Weights of a small GPT-style language model, trained from scratch on English Wikipedia.
Size: 12 layers, 4 heads of 64.
Architecture: biases, capped logits.
Training: a variant of Adam for these matrices, 519M tokens, 11307 steps.
Each number is 128 + 32 x the weight over its row's rms, rounded and kept within 0 to 255. Layers, rows and columns count from 0. Numbers have three digits each. The size before them is the row's rms in percent of the matrix's.

# layer 2 attention key, 256x256, rms 0.058, rows 68-117, columns 128-191
090:145161125132095142170118059106186116125132110081161142106175139094162129099099039188135119052123164081100145104149157183099136115109135149168108144127112145130164106144110109123072117161184127
119:083117171097157177072125127120096152140164086127138151099112137176144179148149113094098104074036102200093147118124073172110167107163139116084146061201069131145115086124087102114150141139147168
097:149112100070105166103153153124189138186156150117106162162096154111133154151121087073177093141092171114156081160115144125106132118172127112157167088099106123096156156135131190157162072089115102
094:114161112126148154096162152133124130119125129127142152132094113110143144133105131091118132142079107157100102093109154072131231101129122123159137131116139097139122094110141100034139113112164138
095:077130076211085186079142102136091134110181100115099125115123102167110126147119147125081114102154133123127137104078053162107127105127156110113095146202121162111098076110093107054180166189213160
094:123110160150131100161073142136052131138115105128142124137108098059063127107131156063158124125096135140137142125158181191141137172166180093154133107105139079122148129066124127117126081100092110
091:176120107122187156089102131122148151138123159090127170112118145099184150127139094125123078152126073154135120126082180075105123132116122173121115122038074097094102104170133116134096090055149092
097:147111160095120089143132132150140137146106168119101164179049102117105096110161104083160125200129117125132135112135146082118166137146110126149162110098186093177093204133169123167037072103101077
102:116121199160137158096160124096094141079176145125130111121142121172144124087078086164101188119186129068085209110129118121062097124068164105106177160162142125086117147123086133137094156109120130
095:133110127164150172036170104101103138126134146113113168144151142161110120149125096132095124149209152094141182117144065108075109047077136149110167078127153161169114065131116132110065153128154164
094:123147179132207151142126181119107120164156171140140150138158126176114058037120138128154121153076111157127113185149104106163160162142103190102113154135116175096137159114160140130069134147148198
091:150117074108186148145101142108078149108139175137106193125133136086158184136142122125161098118155149168175144115143188128119120123163167106126102057142119106108098129139190123217088108120097151
082:111133124130125098115174083138108101125126123089094174149153142152075144122119114112068130102082119086125107080098101135145156106079152090148089127154110106170051065103104110076137094102135174
098:199059197127174210154089129205136124189161045153128127161152137116129165078087104092145167110176109195123057148158169114204091133132117095197071105164072178106180146157116119118093146140115130
105:148107087120191162104128160186168123145140155158113105113120133094170189094135160051176168181122102141128044170136172162160138186147118124141086201113057080121125136109158091142107052088105115
096:067091111148086117143132091085148116097083165165143141118155116118161185156117110112134129106151098099103102065088167172135147135086098153159139124145094080162094149155160197137039156172105123
075:160102076104179147136143140154157162117135131122140162126133089087142192145119166070162112116092101149109113101098140166133166120191079183137124144122125128180066110087121024105164137110108144
100:113116195180123142132176106131100109136085146133212102190097110166084125138120084164071090108136128138115123140126029158131156113125159102115141099195105152158148155091181172095170171158157156
104:110170130114150136116148164125096191110110103115120125044150085084126084067109113132095119180125070113131083168148132119083131115114137138109068209166138107114135076091102102165148170119126101
105:147103123122163141095113095119156144144093152108143105161140139129149124151125138031149144165101093156120108155141113043170157100137149150127128138104147124163125148114134114156146125091059126
112:141115131103188107143125093097162159150105147118106144102105172050170132137144123057159146173125135093107103130152203102152151146135130103198110146068091079096164140148156116168120077069052067
096:084105097122092179109123136132110156099163128109158159111138111121104192091170105118136091141098177157157135182087134119129094223151119109073087121153101129104150163124092119170142061074154148
107:106182146078130125168130112077152119126122158141145110116091116133144115081104140153154127147083134151081088191112105126057199141115163157073148169128097117143186126137155175126184101135059077
097:138104126124088083122105130155137100140149144171138064143184134099109134167136115132122117105179180127109183132115152118144091112124077109173103156153145178107155132181160183142159151172123112
099:083105103132182106167132122107106140179116088084145141124130087176109178096156146096131170133076162102134165174094148089106163159160092106162108132168159139138124131083116130100100123103122178
105:146115137176149134038152111115087133121131104106089110186095197115123107122129123117158095144122203050079157135166158085150166095137143126155164145118144135152141120123129176078169151093107131
095:078138090159120105115136098167165097132052087128106132096120110092125139079132123145107122102158111082186124154187163174134192082145141114151155137062167138187096143067154155088154133175121120
108:115124114174133143139145137163148116175165099089107152194088072181146135158103111094135116186090145141080061114105113116162144154172132126137133102117093080100136128065150151065102117134107146
105:109138078158138073176120092134119139101146108086143136131123152133125150187099125146127104154106118028067144077172158109132075177121102097167091069174138111085109148150089162162150111092119076
104:094130160084147149103157162129126153133106116139123117185132132179103145058152126120134128123144067177152095143117104159138192100190169169130118107108075135136100104111095093132082160139076147
088:105102109183119110136110157116106129045107093079094118077129203143120144160129067203117127102179146089140116146140108092101122137085123114141139106216109189064120125118108117163156145163175163
091:171113168136144097149105103067122114079125129140144112053129123126157147149127087204057157084164121072122140081138106089092072094044123132157119180144125107104146076171103139115152147174147141
101:170129139038162158152147104111115144198155134167100123161116164137108181113138152107153155160097065207155111154144119070103158096188123167101098067090117137108156129098140175064121097076109152
096:177109121086138085076114143130130139178121149179119120203094161137125152123091187096145164163117125144121132159113118130120140124145174156092119119119137092069139105084120101093165084084085142
114:103147118176137105070142133116148130101111147126136097114118211185130125154123121160074104125114146099085160129149128122105160084112172090105087184199141110113070091112085072141155076111168129
100:091167172105099120150063110148089121192152135161133118166091164156101140060165175119150130122085167163144061143162122193117111124227139115109118116113134131105145130041131094092116088112127131
079:130164187119100098111173157129091125119130078151155130124133090099070162118163188174123116118083148115144176118100102143123089151060183130154093071204150106105168125123129146140180099177124127
078:200086160112139135173109175104141161158103096183154166125125151113138109118138106106165110133102138085142149142212157100098145101152130150136079095047085147143128156176190156186116138119152086
094:116113108090103140100168089116147124144130162098105173172145113156132169162150134109118123117123115182116101141060076137137136107161132136123166145165095147153098064157062098061110117145140193
094:148171118116167113124096173148184128135126159147118171170106126114133109155110113091145109113098167168109097146161094122132086128168101147166119137119154085106135148119165148136072083099091142
083:134161160133141114193138163144159189158090116124094067084169151138130096077105114149139158090127194131124128082109140076143147105200109142143125156130152147194084081114108161118098149131135156
087:130145101148102143125169122161070127125105120136138093095143142137110117089105099147096151086122118041122141113091087129138163097081198086135163137169126210151122107087100158095106134176119142
105:049128144191077086157095091097132085083061152134099100154139151135106133101125158156063147088167101169205128172114132076104104169084146086159114091124146152155107086125138201117112105127172134
099:154139160116070156097149115162137098151104123144078121163119113153169132119069106140099122151131112165157133104099106151110132094161184128111107090172072158183086138111095186086098121102181198
114:118130115112193100143104137107157161106146166083102126130103105113165111189159173110180112131100138151122121169112147128131120170161122133128125179117132084108130099176154095135125136074081134
095:155202136134143113087115188140122200154135176178111149164140144162152169120177117111127151163122167152117158181126095113128172118144114108114130143107097153119130083181123147082119117075154150
098:175181157102178098148125128152188207094061151167152143139163155128128183108128135130147146154067112162159086150155099077175098193199105149109106139142092139134093146153149111140087139096169128
105:152136095120123177174153118139137114121088158141109122132137114052143163133165110104178158121119154163138150098095200117155139108132115111066135162039136055158110170129159138179114116153087137
161:138140121054151146143095098164192175159131187106140115126148118122171137102101124068143131184105115177118070126134172105106097133194053176108085144074122081174130144143155105158106129081132091
107:086090164137061115108140113143134119098126101106150164176093027131088114106133137142085081123127130160158117154117081116132091163153152086091168118138139175126171114144094148127114142133200176
# layer 2 attention query, 256x256, rms 0.0598, rows 69-118, columns 128-191
114:058131089112103156119116149162171137136110143088145083142102090120125121156057113096076128156129182140093131123102117153109088111163125110163083132196151125078206091141068084166137080148137192
104:163151137112129159119128120120062164132122177159152100089142159217120177125106128070055144118122119100093124145182080168161175116121142094116142152130153150189077117140118132111154086102185117
103:098148078128137175124125093105106162179157174058169190105120132150094178087120050125089098161079096142158128105135142147120096144149101108141076152162103104160079109139180120139081092120212120
082:106141186169108095102144178093116158186126100148157134110160134161091162135110131096064178170108167115134162108111117165154149089179137149150084136101109127150178058124178118098104107209141152
100:163064093147148164066128158101157147100100111094164147111184120148164072131116113124096100098188138125142090120095124147145150153139104165158051102119092163133126121162062133105136096134108146
088:100120171124068159144103102120109136109093142162146108127153106156123097122087112120163150100050119141102134144146165168104120124104160101149157080078162140156152221124105119166169100100058090
081:132187108073118103049154157127146105074137142091096143104174191161155146120123079143114162089141139129096159104145096093161155103142138072121079117156121140111104173143119105134116143157201105
088:180171127173107091172157171079119068115137107168144106108099111128108129108171113120189169132111088108119119091076140126100145112121146160105190180091139081182088087104108123121146113147129119
097:107153134177089084219075137116101099159084157169135120136124124088096145080091097125155096116124077128150105166115116139114110140112149135124155142119203106179120132102160104111158138111123127
102:117097061147128115160109117085111131147085105123126170142120127163107164115184112109120175080136108100130127106146135138102180072089116137147114118084162067086123112119155133099140094077106170
096:144107136109116158147117171145149142136114126184102131124117028119132134076173134158129138096102111154141079124156092212106120125159115115156141117146131124119098101129124143085157132156195127
099:102154168147134103121133117130105191144106091137122116089128101106124148136184121128173122149111085173130157181091104156104163152190166138169137146145071118126125120090094148134113093126160159
098:106127114129141149146165165153155146110123122148184082097120076174122124141119135102129091137122137130083146206184117122114125100166128100097108147065129098133103136121129123120179132124135190
090:112119065087108140079191142109110116122137102161189160106135109124129131125128117129083122078202126126066148099182103091164154122087156110118094069039159195101127145143134135142161135124083093
095:156193116116122134107096155146117154138137167175107130149189134080176101115104142070157167085093110167115132122103115127105177187157128133090182054161138157044109128123132114138079177178079161
112:167123135093107105150130109117115146114129140183106130146121053108099172136184110141155122055156075106159063100115104130102124136147158125171150142100077155125211110138135137137140139129108135
098:092085191145149134172086108147127134166086160205097160160145084120116178094124058074213109119052053168136123185130155141101122150148124160141102184145089075134151182134138141192127147136108139
107:133115156134113144157119078143129114121119135098149176110121073067097123174125200179160128164172097072178151125095118110057195134078160087129129180084120112121141102172153113091135098142110130
102:128069121138151127124123068106118114078134202173124108120079109132118146093095131119123109096168113149157060183122120126082122096068112144127128189128111151147113157139117166137163086118143106
107:170120050097119187088188100118115148117103120100132169106124183143140063145109101135088179121170192094084136099144111061159123074087084090140135126157120144111101164169066132139119127141160153
099:075131145164127112070170118178139076128166066112101090146109138076121116158179087114087160131131187128224183118132147179140091142242111127147114091130143136079195174125122113073195079122086101
106:186129172115100197122124146125111170169119167133130128126142122195123126137128107156108146114108134140159067097081127094098116091088120118093137176181056125096126213168147139121160097113126128
099:090105155155106124118138121081131085107089153113120112092150189147108084073130094127157152134131164073135121168159109130085073164189101168113135101143192143122115106109168124125090126131122136
097:088093057134105184113106131061156143164122090131125112161157088088131131158112132108189106138067138156145081076115118162129105145179113109145087103132163152103132170132126100083127096137146109
100:189117117159172141111135130096102080091142122126108145092142150126132143119086060114125146149101101161143097155169116160137096108081162133154087127097207077152109141160129123184134124072134128
091:100116120144123099135123121120120171127127148147110164130117129122121112121147109068121117093106096120140115114134118152115168104079145086085164144130118123156090129120177097184154164114029177
106:114075074158099098142165170100116158138146054120073077108095110189144186148124101089062139110131087143141126091150084099147130084073144120142154029097122119119125172142161139093130195113116129
134:157123107132130122116184130124101102122134096139080136131104126149157047157184092188143127063124140168121105135119104137068201105142147151129144120093093172104133093155130151100038189199126156
120:082141113138099160128072106098166155151117173143140110104124128113107193134079100086089127135078121100119169127134178169133085118084107108118087127140162068167125195104136100120200069080137068
099:146151130104160124170157118156163153125129111109140153220171106194127018143167125110198096145089129123082128134124172135110143142157168136138155114093119155142161087159116128123040157186120199
103:120123142074161119159149123180151118193176128078130160146145120133163052119150121135195138157142135126123096125114173106145137200173115136128162099092095105154131130138144136171044149177130117
101:058113126134053192129132121106088111108101153137142110073124074178153122137069155119080091146153078141109165167198066178086078116111141113071095122184141107110116167143112129087186144132155128
103:109123139153104124198112150113108101076111157185166158109070073127156145172153170163077099131131128110135124109170118147134103174104127178155134139167193115121153115136067095132174100108136127
117:182105127133165110130143124185101136122173166106139193137114119085094128114147148140179141191173120084137075129162170163108155155166121132150091139116140124137140108104124114218138114141150094
093:115060095124136172099085152095123181105147134129140151098071139098135135127066153135096095142206206090126103139135135093064122112127134166080124136127144128133170111176092090126160138106091114
110:188147108093142146073167155129110122098126096099142145137149135100117079148159061126148105139160140124141095145122137135159205151158122129197139101153068143106165107156123144145046114177166146
086:129099126116160136172104120148143133095105116146123093125157158132125182185090170097154107089111081153134079229126102138126123119082129145137120118108187139158127120142097182132155184070107114
100:064144124180137129160097175138154149218094168137119104126109138163117161141100095104109139173101099136116180113106080137091108109102143129112108174140168142117107141140157105124170131109146151
093:154053122126113151129106079102121122144142168141112129097099135165138219116082217116145151114110132118111106125122157079149109107103068141064124081137152145143076135148115135125142119081120096
098:141177121137144079074144159140120131090147122073136174141158162165107102079159175136181074127160053142158127177121128124089167069167114112145137115097128112154051133145161136102089140129178138
094:119207138144127084087148174129113139126114105078158128154108119150127122096195139154163125170153072142135097171161113138093201150163151141167135139073089121168079150124157178117107125170149154
099:155116139140143061068131164212132179123148143083121163127149102120145099056189130120183180140143107125137134119107092108150152122184138138102133123155054092143088125103155122167140132174092131
092:094125137139105072195092118162141155167151107147132057156090131117146207104122136116151112147126061165170172144105122167104116128123146106135140196143139138088179129134158165138125131106091134
097:167116105093112159098160131117128121144150166110140112161158152120138092174134115139096151151179154144087130127150147102140129140113117110114162132121076128127142136192092115121100078111141118
091:131116152116144206061174159088139141119113147161112118106120144153109219110149108122149088117127144146166112100121065148102107112122141129148132081124164136117140134151154098100141175067090122
095:103124040090109132102106062122121087139128120153138169195059119103098186091155125141101079124151164146092143106111170132120098126111133123069121112105157130155109123164160122146139108082115095
095:149124162129072100159113116076091178179083175123158132177132151109106087142142190084125148180141111128157101125141139172160178081111141130115158097195134121135066128129137146041072077104098132
085:111123063080178120169165095141102127125166128122154064117122133108182124140150135139092067078203204112146103146106116060085167119122132104122086104081080142170159130155175176103140172098155124
102:139134170158091144115163207170117080132157124143174086125124064169154130209129125161142122139107100150169179191056118138129145183132109082108103213124020136092121145110091118104173125167114134
102:180186142089126115140139148166113132152125114109127120091112108114158140102132158110172152140147118144124172124192093142143171064146136090151122157099153117129095110126149123095092178100172104